config = dict(
    n_kv_head=2,
    d_mlp=704,
    vocab_size=730,
    norm_eps=1e-06,
    rope_base=10000.0,
    init='uniform',
    init_std_qkv=0.0188,
    init_std_up=0.0188,
    batch_tokens=[32768, 65536, 98304],
    doc_mask=True,
    train_tokens=284200000,
    steps=4682,
)
Each number is 128 + 24 x the weight over its row's rms, rounded and kept within 0 to 255. Layers, rows and columns count from 0. Numbers have three digits each. The size before them is the row's rms in percent of the matrix's.

# down: layer 5 MLP down (transposed), 704x256, rms 0.0502, rows 297-416, columns 128-159
# gate: layer 5 MLP gate, 704x256, rms 0.0509, rows 298-417, columns 128-159
# up: layer 5 MLP up, 704x256, rms 0.0533, rows 298-417, columns 128-159
down297 106:156078135122155123154130116121115179155118155140126109169149146110118028164117128119148113139130
gate298 108:155117135123159152154114120098113138122141130156106104124145145150135123116155156145076167129131
up298 103:126120104157083117129120134053111148120131052130136126129084120169160102088132095150096141138143
down298 106:155170112143139152113142110148143096119142132117150089135111052121088121130126119121130113112169
gate299 098:153117140109125060096142150105140142140131112116156111149134130118122127117123157156147159136125
up299 102:105114117138101100125125164139096169115129151128136128143129119130140140166136141153132128119146
down299 102:113095129107139125118138128125107143136161175165130155173112139108120082163119126149103103150129
gate300 103:115120156101118135154156139174109167158150107136101123117128132131119099095123147099119109126134
up300 098:176120108119070133166144155139105121132154140116186118085145160111137109099167120101182127099107
down300 098:127171112148137143126102136111143139165107158105121129133116133153100136101133110169148099134126
gate301 103:159081130133103105105083097161117104121105155123154127146136148102107113143109102120131144135156
up301 100:114132076146115133126115131130130169118133114158164101125132155134109138095163074150132161103099
down301 096:122132175111104112144113113127133084168122113087140165094127091098151124084138178091122163145109
gate302 106:098114093120119109136147139111129110180145123128128100135094141071132075183182112092137104105131
up302 102:111111133097104112134111152118154120135138129164133132131101141134147158142114131119133121105127
down302 099:120085105130155130105147103125128158192145117152161138099145139124123116143139091112130126143125
gate303 094:145110111091146154127144100102087123062168089102153140126116143103131150160109153149154133189108
up303 092:136143171102118125158165141116120123150170118140131160082107130112138117153084163130109153109136
down303 097:104124098093135118079121135130110128103144124075197142145121140112174140119116157158175111110116
gate304 104:134080102086160145212125152167113146137121130169159172110093144101143174113126121096168117110111
up304 108:096102127134198107140136136120141166152130117152138109118081125134103117138117143111148109138102
down304 104:141113125182133118126094148145129169112133126177197085147129111144090113147127158151132116127138
gate305 093:078100118134104152131169159093128145161126081084135132112126134100102140135134124137109106152142
up305 094:115129105132133108131149159136104176128164114108127167117145156124115154171137132138142119088164
down305 093:105110137133116128110114117108115103119115132135156136111138126114133076111155146159158139109125
gate306 103:104142113131129115144149115155138164132152127110151135142105116147099114084102073106136135100097
up306 100:155128166127131137122146107128121133105130135144121105100164115110109077158139145098110144115117
down306 095:127180144118138158137134154128125122103136096133156101138118126111120117075125077084107147150145
gate307 100:134115161170095112140148152132132125131157121105108092147142124120116134095077157141113113126132
up307 104:106104146107119123138145131118148113143103105124131122089086087146117163171154136076134137124166
down307 098:097160126163117110136128093122095127136151107151100111124136107151157163132092115065122126104124
gate308 105:140152093149138096135125099164185106127140105092112121123097110158130133120155155126113125092122
up308 102:143174152160144126104152173151174116145131122113130114123108088125139139131163133126129165143153
down308 100:111123143130104139115129112155119080149145150123118113103104124117118149112103136136149088158112
gate309 101:147130132138104125158161129149111130127138103163178168129081116114139122154115137136173106129127
up309 101:124099102120131107157125101123094135096141143138147146118157144109113117112140149121082100176146
down309 100:093159114131175105154121146115144096125131127141111091113115076105107141163127127075137125140143
gate310 103:138127113126169132121116150146134147132154112122075123111157131121121147106155129124133149122153
up310 104:106093112148185104136147140117160132134107103172079173147106129145115157112145157122097133049120
down310 105:122126137144121143111114143137099106134123154162155124116145092121133120119165130162153117112126
gate311 102:129099140150089098082141070126114106130151118114118164143118155143175110132158114103149131109140
up311 099:088133109133174119168130135127107128130114133176127116090145104116085112112138101181151122151128
down311 103:134143111105105128124164129115108090101140165120122141109109118179107090140087147148170133084082
gate312 104:117130186118126106160106132113147123103100139138149134153141159083122175129125151136137111128116
up312 100:149110118131107164125135115147118157140086160143118154128119130170158117107163094154103130144127
down312 101:085124141102174127154133122145135089115090128133108115136103151095131090115157139133156161101099
gate313 110:144135111118129144155127160108123158130097165108156166094088094153143135134137111177104123130119
up313 105:144142142161116080073135129173156120128102137152104096113140149127130106158129100089071147122141
down313 103:156072118134135140124090100102089088094152123143113123123102114123118128123124133181100144158125
gate314 104:132132136151116100091120146112106129153148135144121117099103127124136134160134112154123152169108
up314 106:134105136149118119098167129155083139141119121132120120094135119146118101124111128167114131161114
down314 105:140141127129127101081149122161115104182126112157105123116162127126173162153132130119131140119135
gate315 106:119120143095181128118073161137142121099150154130100183109143158124123115170108121114125096110151
up315 107:154128124135094110121074144073116089120158154148126145137136131118115148186136137101136072155120
down315 105:141102111185127122106084101135115141109129113127144126103138146143133138133098116136137123145178
gate316 103:093150092099127105128105096131159127153114160117103121139161140165127139088137169147100121140118
up316 094:167124137132124106166142113150121100116158126150112142134165113154115126089154097125121119095116
down316 093:111099120100107113098113174127138156156111109106138143140138099177131153150159190145150146115143
gate317 102:143115113161191105127148110130142085103105116099119148104121137121126116103142167123122135133150
up317 102:137126119088145107156112146164101123115133154108106155147139141113166113148140116094142165153101
down317 098:171157110178177137156170107108128141092151122149154148113137136121128159156096127154117117088144
gate318 091:139112118145133134140134160116105088116117101124111118129080142073093171130095133153130130150092
up318 091:166106116145148110124151105134092141119114116129154124129133170070074143107131119148108157136107
down318 090:107150100154134096103162129122147155089121138112109118125146125100113108173120145129158142102149
gate319 103:150140162113144133094113103085153127152128111158106079159120142098173140084136108132114177110140
up319 101:109096155086112099164157117092119128145116132129119141128101112100133138151114112111133165119128
down319 103:132154115115140102129115112154119102109133115140100130107192111130141195161128174130163115139152
gate320 113:114169134126126148083129129104138148126134161135155118120159132106114150095131105103165107146145
up320 110:133124120114150125109132099146139115131120137090134084122127148092121161133134091110141136129141
down320 110:141108143140131151144146095141115084132130102117168147153139128143146154181128179125126120082089
gate321 093:140131153177117103089142151131099107113143127142154097144138168150126136122118141127157103181073
up321 094:133132092116083196101122113123174191081114108097161089126108133139137138135101129133094113150107
down321 095:133154165157128098177110144107125099149115113125129123099107135115113104126098133101134096139128
gate322 101:122126133111126079115125142124125103131135115141134133099063134159157143145113111116127153149124
up322 098:186128110153123099109138131102100152128158111125171137125123133131107166128171114111140119085102
down322 097:127094156159121141153116116143124125091099112121103136140147107126119164123158108108140152150121
gate323 107:113122100109128122150105128112185135133145113084152106128163154129125160143134141143121093124185
up323 105:147119101055108091142141118124141127128144129105170125150175143153096146137131112118174146145130
down323 105:140151120117133142138137099126131146138123109113174127118113139129155147135114142129099116089122
gate324 101:082112167112165127148124104122081088129121107157086118151087134184151083151116094103126104133112
up324 095:129107153115126143135167156116121142139120137126134103102097166136110114125144127125146094146152
down324 095:121166146136186105144126158137108106130126103140121157148128079145136109167148130136101117121140
gate325 102:192116104140130102123112097182123121134124155134142116091105102146104146130098109167083130147119
up325 107:150128153156156120142171127117117142131099091135101109118159185098121168121115094112144127130102
down325 109:142125159114113129114150142104124132114173143108126155159134130110107087100150153127134095081155
gate326 101:132125147166160127138115152138131096148118135165135124085112143130120128175178156084167131109144
up326 100:106094161091130145140130112139116104148141113157132103139094090132150145090151132138083140115097
down326 099:155135149118105151108132140136152154128075112135117116125131144135167132133139113091197098140158
gate327 095:126164099127144113135170167109083187100135096077176162137145146132143089117152119119127139145136
up327 092:127127126119139135124122146084119108146120144133129110138176141115150101108111134092152113068138
down327 095:113135137091105115116087079147129155167145119106147117101107130106133123117142140102104106173157
gate328 100:099119147111129096189100113124126098153140124169155121148131125097134116150097130129163115123097
up328 099:093120169125073109146096108169115143124141097108101156111149123145141126166127109091142135137175
down328 103:153162134112130093128158155095141089133108146103125139125173123146103108118110108128139140116146
gate329 100:125121099162146144111126114158091099153138107136170100112129113149137133134096160142133122089122
up329 097:106111166050141108092122158120122186133166103115141133141066103140131126131122134137129098086076
down329 100:128154098090124151132099101129094101102163076096163113125095138085168077088140144138105140117105
gate330 098:139098128137174135146150125118140150141143104182123139133110140124098108123123134153130153087092
up330 093:144133157117086142110134093059112103155164128124134126170107134139104159098109132106123123122105
down330 097:137128152120060104129086130113102129160167111139151115143137153114120129115109143137131109129164
gate331 102:110142158103123125099100128130129113168168135109136129109105180084116150136126214094161107114152
up331 101:132137085137112156123130123124113107150089130123159189161118133098115086104112131156106153152142
down331 105:114147117142150127133114142114087081180150101094125157129105108121091129129095153139119101135140
gate332 108:167123145122112170172125123158169078119134152136122157147135154123145108133102130178150086128126
up332 106:117138083134145101078106161130149099125144123097127126140113130137136117097123125123121085095103
down332 103:173106122116073121175132143116140137134118165133116128106168138131115146181073111135108130164138
gate333 098:141136122123141111097140148084115090118103134145080109131084107098132144144148111134145124099118
up333 101:124101148072120104160161109102152184130096155124097144116129151126170138139118113114103078144145
down333 102:171127139130127124133105147167155170132164120131141146125149162116103149138055144156162163134155
gate334 097:133132085151124136141111164174113171118077093119114126100148158167130143120151127092142078159140
up334 094:126125132168124116154122092136166169112107115111129127104129123141121132120091130133104113092155
down334 091:099063094128136153135134112104110138133151152089152141170101118115134083119127122077157128127083
gate335 102:127118114164127095176135161101123138148132125113132096150106126135138121143103085156145151096115
up335 102:118141146124129084126100174129089160143132152106115137148144090119122113095144118132141074169103
down335 097:144166136101159127093171130144124150123096152129147142089084136102090150104099145105101159154137
gate336 099:137132118105132078140162117115184147112116128169123158115096149124134127151102130138136155105125
up336 100:107102140103157101125131143149176113122140130096109174090125114172145140142113118116112123121171
down336 098:179153136136111141126082131132152121114138136105157127117145160109084139129160166130143131075135
gate337 087:131128137134117069178149100117143128113119167112111142092130138125131174123124145137138131150092
up337 088:117176095119099140112140118142128150130130164105128109139158124142168141149124128111110108154148
down337 093:115123160126123075155116136151156125132122117122139152109156116107117127144172147114157158144126
gate338 103:150098147138143170128145147125117141130157140105113134148167105148139157144105130135080152124147
up338 100:120107088130121095156136139108146110109090058173114126141124140114124095161122109118146122106154
down338 097:147122117098127112119111094116099144145149110131128104097109113140139115141099082132171136099164
gate339 099:065101139143111082119145084131135092123104169164116115100115118124110107107122097113145144137153
up339 097:143119142125130129104119137124139086119097102148109157108136153130120111111127131094091152102167
down339 102:165159111119119145114136137125150155144165115113131140146141107105143138151113064147176094149142
gate340 095:115093113143127154162143099157064138121119116131152140136085105096144123141145130156123161161175
up340 094:152146152145121127124139089079120158140149081158128071163109130143094097087121154158168117157115
down340 098:145093097106137146147123124125139142151142134115136192128152135099147099165139129150098139110122
gate341 108:146155124155114113125189116120147150109148110097102091163123140080151129096076135171112166075148
up341 107:134150116103143104132113098141078188159123151094114133156172139138114139127139115145183151113135
down341 110:087176089108175136131127147139118102095123091110174167103090124144157173127118134118163112112126
gate342 096:156099095105121130134153132135140106122130166130134117102123121093146101141096137108117106141112
up342 101:146133122081101139109105101148162140092130111134139093122101154122164160130096112100107105130161
down342 095:152130173159130116131146155090104151153106123130106156143099124108157087094160138157102122096123
gate343 106:108140103172131146053157121133111105099156098183095108105171140104153122114134093147090130166151
up343 109:123138123060126155138116147133112173146137113109173133100096148168122132139099138172141170124108
down343 108:144112123170137095150150101156148139185122098135111154177129132157135163138145147113122127094138
gate344 105:078142128101137127092128124189155137140155128104155136142098169145136101157133124145129103120152
up344 107:120114164169115107162121117142110184115125100142100091145150100085130128129140065123082117102118
down344 106:105153129135179098129127149127117136133119125174111150154092109136143164139142116114127153137116
gate345 096:198122143110117113154136125142110120109098112134145096145116153136133085123182130151114125126111
up345 097:141089112068156120149145121122078127080105153093137150130150129136134169090127132086119134114167
down345 097:178137115137113130111122157163122170166152110171143161130123134102158137110087110135120121147121
gate346 095:170104127085152133127132100098099079150145105160148086104113141088094134133126147189124142168135
up346 095:139207129140118109122139123107142154121111106131097137165115127178136119096145095132144120145131
down346 093:078122117123145107111123168118104133096169125123179092137126095132102137135118158083154117120093
gate347 102:147156132128094136173117145114105170134146108125154095099130123112166105120152131134128160094161
up347 098:100165114129128127089143161142184094122060128143130100125180161136147104123144112093109095130124
down347 101:165135140097141129109161123132101146114135078142102121099107115087185155135097115151136139125124
gate348 105:137137107067149135144132113124124119124102097160164161114134124114142115132103155094120135113121
up348 105:135110146093113170145151136170155117167132137095086118113166140149144111141125133187122083147098
down348 106:119120103127154125145126148124107131126117083152172138114147121139131129130129120089097152112156
gate349 088:142104144114120144109097100163118153126090141126115118105145120113134138152127134142096131128129
up349 087:092167083147061110154103160138107128147143133124098114157157128096156123128188102097147107145165
down349 091:114103126101131125133134108110128123158099107140164144158098125155090131092098122131113122113141
gate350 094:107133098136126102167157082121091089147151162141123093136143129111161090144097184151125156123132
up350 101:114128139125111122076124122123105138136133139137110120123165113117133161141125133141114158127177
down350 099:133101112143157157117100090107093059099080173148120139169127137140116160094125120113133133135118
gate351 099:137150102138114166129103098186123126136144155159193131125117130167129151159140131129143124145175
up351 102:120165118130141119142139125114106105148155155136125114110133109143144111082102089173094050137088
down351 104:099158176118163139103153149129162130140134165131152137116131132112150116175142113127165155091134
gate352 104:102121134151125130137131151144133129118160125169114122090156133138144151120116086129150066122094
up352 103:113122141085124078148115119135132118164142160106098116129136142109123126163140180135162143150141
down352 100:120124114139148145141164132119120113123109139125122156144134133169117144132121090157101135137101
gate353 103:093143076094127096122138128131095114160097148097119120084127124151143159125115119129155162099151
up353 097:102114092129148090110089110175150123095125113114135128124131076169106124084114093154135109096154
down353 091:109159140125124124139084118146119175093128143097123136102135114149118164155119064153111108062138
gate354 099:106133119150118113117151147104126143118098155081110129121169183144120109153118127135095134090140
up354 096:094148110090130190101113174138163117093184096144137137107156050116133149128137142168144152173127
down354 100:142081151107116142064153098105109100097131170159125105130118089171153136103101125093118130138087
gate355 100:129148151121136116149119135153100111125096119186130155108156124140120116151135111143160117166103
up355 098:078152144097118125119141164151144113115125117139151113133128144133101114133128152106130155134144
down355 098:162131104097117133128161134130166099075080124109141128135151128104164144121146137135132124111090
gate356 107:105085105112144161114128152155110089122088145139167138115110122114159111153125109132112138110159
up356 098:109105132118095112116158130106161102130098131062105109152144121127141152081146146151149125142130
down356 100:097137108125143084122128121149117123153119109142134132112128122126084068145118164119124123059174
gate357 087:106146121147141110106115118090127189127088149109101145129157096157112099115071183151131129099150
up357 092:126136143124135132144159151115156069093152114152139139102140159092164134157124061171094139135105
down357 089:123143109147126145119127138110097168176169123139102104138104138128144110112135161109126127114110
gate358 102:098138143105131093154102110111134164099128107106078116146146163132119108120129130156107144140133
up358 104:119141101127099187131143155127144116132142108157104153166142161166159143144161117116155126125130
down358 102:118150172139132101165099134109133121125107150086151131092116098090142126128117137091093131126137
gate359 101:127119149136117151098135136141092110124130131132139089112109138133109082133105158083134084127135
up359 099:154132141142089108131142150116103127120077099145105156119133154117124093140145135130083127121118
down359 096:087132132131124153158129142104114154139135159115118134131140099159123131133102113203118152106132
gate360 097:167121145135147117142085111138119098124139161119122123139130114153183143143084118188105091171138
up360 095:146170109115134111140110114155086163134119097088128104106081098148127164108118141140101078126157
down360 094:114112127149139100101165140121174117114092134122118148091150130080147091148145107093133136106098
gate361 108:138162147128125118149093118103113144150139135083133116118135095123155117121114152183120098106142
up361 109:141144129096146090124145152146119103089097112115117134145136131120158143119149119109143128118166
down361 104:090127142163109103126114109069105129158129140151136137115128128128162146132154093167091135145140
gate362 107:135132164140132118124125115118099138113144135161103145112181136096113157115166101134116147132150
up362 109:135141153093113134099152162109123130099161104081143108112135118180126122106122181101122131134117
down362 107:159117128152127171139122130093157130163101119101142117124132121183115113114129090146163162137161
gate363 098:110113105116134141148119123126107154118139144120132127113133168125134136118158127139154090144131
up363 100:132152110103093147141107149126059112139162127081116120106125099128117117102102150162129105154121
down363 100:137148126134103129151120146163107136110134146142113142167137142126148112110130128118115124111162
gate364 094:139169095145121120142096064090071178124164150107147155101128130122098133120157128138110108151192
up364 094:098122135145115097151086154092154105126146135106143102145106105125140086106122115097141132122135
down364 092:113091118115118138116171151147126119117121146116130182162146162091112099160150143141161150107139
gate365 106:116151082119097178136127144139109114130062181127155119100168154117150146164151142092164104140127
up365 103:127182117099127143119095147076121160105106116140131141136145178111156124111127103084124102130112
down365 102:122113122140117120152120156160130139143101140147126135118120126134139168114132159127118154154140
gate366 108:110157121141152145119147168108099137166170097133119111128115134136171115133135127147113132125132
up366 107:183105125103179134131171145116142126129132097172126113120138150169103188176111117141072129108104
down366 108:096116120119161157145168105127107131078163090162143096158131128121127143135139158094138139122118
gate367 093:124159112136077116106113089141087101153087125112068148143161123108125138131120103119153129155124
up367 096:145110139123127125178122177125138136194155152119137123134124177190152154116123111117120131141119
down367 098:086141116112096121133098128089110119109124106070089143150134158116156092140142108109146158124149
gate368 106:107166088137102150151164133145127102129115155109105161157121143086111112109133131120113130139120
up368 106:154163109107094153129119099113129110134125073144115116168128100093101143166106133127113133105121
down368 105:122121123154107123133093144074096115156092134160141165123157142099118149035113112125082123089153
gate369 103:109125130143138145117175124139166154158136139113119159094126150115134128144142130129144132134135
up369 098:134116153158146148167086128128112092145168182143147083096126165131148146111169123099169117111146
down369 105:143109132115124127096113109137098130147096126134139139124151191090106131175126153109098130095106
gate370 101:139114119091109164153161107098115143122090147128127069149141130130129147157086149149143148140089
up370 103:121138145118121115129135123144103123160128095153140114152104149120080110129107141134080144089133
down370 103:132144138107153207142168099136124119147129117089050127093135128081149180113115106112146116126126
gate371 101:104164167122120143138159083130127148154129138122127120149084111137170146101137182136132108128160
up371 101:124151149091117086116093057148138129161113108149116173120120125160138156103122177145138140127125
down371 099:145115067109104127138125133114131125111114185161120109146105135109075111124078126135137133082161
gate372 095:163144130101171151117133131140139100120093154155151123120174115076159151161157115118114091146139
up372 095:157099098124133126101164112115115142146097114120098085152108118142104096165175155144127121093113
down372 096:130180149136076108111118101147107158166146135113113118169069135099111148114114123109100126150156
gate373 095:191147132111112176135157100116129140081120112098122140100127144112120174139112134149114140134123
up373 091:130111135072122102135167098149150141096124081098138149149127145149104116135143130149111108101130
down373 096:137123126141169144108081114169110078129123129144127099128157096144114107114130101135109114140097
gate374 101:101148143169143095142125161143115109071144118148119096106186155163149111147119141121100148133146
up374 102:148168121173132110114134160082093125129130118170100140110093156165127139153145174111121152171134
down374 098:104149128146152122154101138147113121149144144130129119130133151098138153146109126094138121155154
gate375 101:123108140131157121120137115126116154156134102097100144122154180158096119160117138104157139153074
up375 095:108109147104149144170152104096109162141202081139148138136131131162067135126131112157176128142119
down375 100:135162163122131116183136127172145170161107163138156098115135144114158132145147127099098129116142
gate376 106:075156116100149119148155105112119112138125106110121124078119157151132081101105078086149095095150
up376 104:127130125163143128128153135141149137107164136114147164128158105152129154099156145097146084092125
down376 100:111125134087144179090176124096116098129127128159140147132098121137150079113138069142113136164130
gate377 102:138163131108111137150109128155144128128086133145114108151127130105145129125092111148108142085139
up377 102:125167093158105120131134135123061155179118124126167137111125144116144119143130103182160115162108
down377 100:138139120162079086150152146102148182144147116077138129129146073114162135138116145157140084149132
gate378 091:111112111129126119138156109107119134116121113138093123128151110098142150138113138087139129103130
up378 087:094163125102156116124154105113143156123158128126139134128102146126129140150116103164115104121135
down378 099:154118151056100125167142117143119121122151155137121135123118137132133113128128124140086076159100
gate379 096:136124141132144103137127122121141147143104113094080101109151143135117173137150162120139138140122
up379 089:145137136122119142150096158148133085097111143143084144087083136168145090106117152169132118149126
down379 091:135140162120112120154152121142101103158097149134175112135134086129105181097145144117172133118128
gate380 102:143098118138115165118092132127111141142113122145089154134133108162123096159117114144106113127127
up380 101:113154124114162155109122132124130138153082141123135101147123135118108188132127117130120103109121
down380 105:092133134136144133103138109104151094096104108141101119131112163135171122108179136130115090111135
gate381 100:083091095112134135093152125105175093124107096130135108149109135144167151106102168128131130106109
up381 104:124127116106175164139096104118137156093128117150179127113112136181096126117131139144130150112149
down381 101:156120113119112171128137124086138165141090148175138073150093127129107148112130132148123129147145
gate382 099:096135140147162148127135106126134125119128116105126129141110098143134128140121149096145145136126
up382 106:079115112117173137146155112133128144160143119107145114155162113142126154122109092112190159104115
down382 106:143113120107144161169136124116110117113103143153111120121119123157096135121165110170132122101136
gate383 102:122066168128119104137165169188125136128136123178128088124090101107136123128141130124133110141136
up383 101:148092142129136148130134129159102176138120135178191100097106127116164151092180173123142103132118
down383 099:125142109128134156125155143085133110071130116119118091132122160169137145162150103145136117087119
gate384 099:123111110134145147148159136142174118077164133071123156128153119067147129130134183156119102130140
up384 101:163156179124115152158163108080120129186155135145108128177138163151123097127139098117164108152151
down384 101:134138112146125115165173172133113144139112143112107111112103131111143090098121123083101147085118
gate385 084:148093143136141176127157137085111096102118112106139113123153107138170127110110137128153147135095
up385 090:157137064099141147153105142146091085172118165132154158150153114108169075068114107129130079124129
down385 089:119137150111112157123134131095176125140110089101088118160113142137125123146124139108160163105135
gate386 101:121112096124109120124127092129137132122147160107116150133126115114107135160106144135192152116098
up386 101:118119168126125078112137106135125142103126145096119134143124126142146083107166130104107139126095
down386 096:139168138153128113135135172156114135109136100133105098101109155134089060124142130100169155119093
gate387 102:112172102132151122137116161106136148175169072148170121115117145161132130082096135135117151124119
up387 096:175102180124174149166096080204133137156100143142122162143130156113133162126121142102116126114176
down387 097:085191127108097108137120176105095136130111108139116110093156145102131152125154145171120102116113
gate388 105:129130133112084142072146135118154143151116129141190083107107151121127156138113115103097125141147
up388 107:095115134111200147173142135123121095134139075124111162171145107122140143084136106143102110128146
down388 105:123145170130148137149148114130147135135095142095124162135140165105100124154167125136113138123168
gate389 100:140130176118108141113126144103119137165131099159124136149126071121086140119129127147111120061194
up389 097:132123114125087075147132161149143133074130147161109123122134114132103148142157146190103119083159
down389 100:128150142117163155132149109110129121174146156118169139106119146130128127150152122118154099103166
gate390 100:155096142152137083148156098152146124107169142171173108152100138121123131143102140102109168106101
up390 097:152116124135123111140104121124180091100144141111171142138146093125111139160148121121097147089115
down390 098:117131128111138156156104107104141109184133117156115112151132162139159136124143132144141117135127
gate391 101:144123120125147149127172182169093200136113166140108128144143127130161134115135120133135169092114
up391 099:134108118099132143174110127104134123173141141148084152102112115138132127129146148168179128101113
down391 099:111137129139095149121132099135176160107128099122113171136152129190094143145161117156114108102123
gate392 104:131086137162213107128115131114111110122142162117123142131128133175174103126114166117125109142137
up392 104:126120125151101126103103129151097114116128113145123090092128104096130146143135098119126098110113
down392 098:112153127088209109190124113169137150083136092078133153137139097115108155116119167131123133140089
gate393 102:117099143111086109150134144130104121115112111123103165156147184126129147143131140091134074097138
up393 107:135157130083128133116102120152150118132131156125103176167134100141119128135094083130086160113153
down393 106:126135137091141124107134122145134136122094129100097125127114152133137113107143104111139098153141
gate394 097:126147138150115149120175123126111153130168068119117098118147095151141178150102163116125110143128
up394 093:133169113126123159125177159128087118111134117138111096120133106143107130123125129105111160150098
down394 092:153113155123143122113078138139121132122172115115130090115119124152138128149150164167152147120084
gate395 106:098131102121118096122116093122111097151133136168140181131100113119106080112133148158130156124120
up395 103:098137095135168137137147120103120132089142096122108142129101109171144119063152121132165091106128
down395 101:122125148156116166110123120087078191119101165115162132111115130126151168121087117165117122120109
gate396 098:130149074141117113128182131150087091112121101168140081098115135075109149133105119119174129189158
up396 096:154130121135110101125120091129106183135149141104141169103092140134162109142105088081096117119144
down396 095:155175146117143132132117121126168115126132148090139122120123124134113135167117153133111152125116
gate397 136:157092118121147124154170143122093111120110121145100112099119192116133143155097163142136105110117
up397 153:153102111127127077176107127136104112106107123159108126114146186101121125132132149138118111122116
down397 107:158126106146153094135180125141126134076125149109128139108151137123131113143098162152115109116131
gate398 103:165131162126118108080124124085103106179084131107115139122135143107106099132113159124116072112127
up398 104:141163138143101158097139101140075137173104137093139089134110121128123172142087126121099123141127
down398 104:164164137128113137107130147115136131142152116135102135125149136140128106130117145125120112114122
gate399 104:185147140153150158134125123076123102154102131135098093152150151163094123167163147107156165107169
up399 095:124144104121101155120127152130099122129136160127064121136132096114182122121127122126154130084175
down399 096:158117124142070146066094118158139138092136170151144158148148150111113127161126116122107133109138
gate400 103:133134139167138161094112146092166097144174106099100159160139141112058164128152096121124161132182
up400 097:134162148107116145166124121138167138089118166117117078123119113108150121144184117124148142126146
down400 100:142173148144126136115145094114135133139134070152099126153130124133093166115101190085087111122121
gate401 105:121106127080136103126135112146110125136153130138123131143145129139085120115154132180082123163195
up401 103:161140106095163158148106160146125109162125160099117059151108126161124208115118145115136079151167
down401 102:130119117119155145145119150121168155105142106167099130094164121128172132135123152158111139188110
gate402 098:177159116116141160102110167119116118127088116167159105118091166114119083130132086133124094099123
up402 094:177106120103140147100149113131123151108120104093143092160131139101146136110206108148128109100122
down402 094:136127116128103092175132106122173093121118136147134116109109130093131106109130172149154103145153
gate403 099:109095111086119136135164101153144141130154086100089158138124125114169145080115138128120123159153
up403 103:109127137149163098124087063102123159116161101108111105097098121147107123152109118154113089128113
down403 101:140108115096136135106084151143165131084133124155157120161099116126148134123112112123146107114154
gate404 103:151141130118103127128096132142102119154092140095103084079137155110096139144134113142121121166186
up404 106:121109122131140140149155118104156087154113099128138128100079148119108147121102159151139128183113
down404 105:098117114128122139113078142152150108112125138109153112127108112136141128141149140097134129105121
gate405 106:163134142152165144138140130101105129133136121121099146124160124117152151137104167150133141156137
up405 109:115117134141140131158139182116123121110097113181148121148124143124173111119094157154126146175101
down405 108:149103124130113131114121107109113152122142105120133142163121148155097110123131132128137134112149
gate406 096:112063132110106120100142157124119142131152105116157117156135152175154138114136176128119080147135
up406 099:144124112154101121135118091145127107137140126134109105121151106171170127128119116126103132146122
down406 100:152125139099115145154152129095122133112119117152142119101149151124175125122147122082134122123126
gate407 104:104126139180113153091101117136103151064090129111133121172163133123087108159118150140092141126136
up407 100:146158141139131110133140114139104162128104156126103130124120110097140125173110123103135113111173
down407 098:080085113116134148149157160091131122084152153106128164134134103139119132093119111099131136126119
gate408 100:107138092135112143112119179119122144154099164142118145102132145084147136143135133091095116140106
up408 102:091082129162139088162120150138099098119139120134145081130148103169089098095111123144128142151127
down408 103:120138135137115146120094131117082153099142134098112168133108133143120118156149094095098123118166
gate409 100:079121157133130099130166158157164188142100099128093120141146106125171133119100108116141131122143
up409 101:147116141166127128114100142106141117131139123095124112188125093116142138140110119106101126077121
down409 102:108138111067138141134178131166162164099137085143134142160158110126162095126135121156092164148144
gate410 100:123138145144130128128131129118103110161153107136120135092145118120104112096089141138119130146097
up410 102:132148084116113132149105153136125115144097142126123113103149128107132119153107085141141149130152
down410 097:120135123126137096092112114177136182111139094153129135139136127131095119144114112128143116116122
gate411 102:105143119094127169122160141126134128138103136037101115086140124132110158153113115077101084123156
up411 111:138126152097107147129149133146146143112120123119095131094114114115123136136116128150119133143163
down411 108:161152138086087141088120149164157143101195152116135146099145137152128123134167110083138140187117
gate412 103:141125149138159148104145115154097098137141146090149095132109147124106069142125136145100123128123
up412 105:162136143124125116105148150131141151137151131147105079103154087106132173156091113154113151162129
down412 104:113140127120172143103145122153142103059116149150112110132122162137147110157139168125100110118134
gate413 101:115128090162103133098119133184138106142118097107092126109086114141095115131117135111116134143146
up413 104:141112137088120149136121111100111077116148152132121141098154121091086120114150134085123128130150
down413 107:176164110143171114121146102130130112128100113151112115150108112151117126164091146122121161161173
gate414 103:123112143166105139188108125132087141144157127111146136123100126142099133135125167140121173146134
up414 106:139150126148177134169140115148147133146092119107144129148113125132151143105164128120136077149080
down414 102:122154154092137105143135129155126159108092144129168132130104111145117123114130104142138163138129
gate415 094:157108108136155148126099128137142102073156137109120167147112147090112155105135135114147096152081
up415 095:142143122146136118134147114112142127131141139091101175105114129113151063129114121134122171124128
down415 101:115136098095118150112136126116121154149141123154110164108154135109088119139124132122147108135126
gate416 096:143140076138108136113126158159126130118127101114106106152123094122129112130140129118132146131140
up416 099:123127138127120181163170124086132113146158091153100090133100134148128135096149116099096175119113
down416 099:087174105102139095068118127108119158134178163162149129127126119126127131141109165154167148137155
gate417 099:133107127121165118150119153128146093110145110165150138135155130102103140105151121140087098128128
up417 099:139168133135118136089131083105160168151100143141137153119102170110150121127077163125138135155135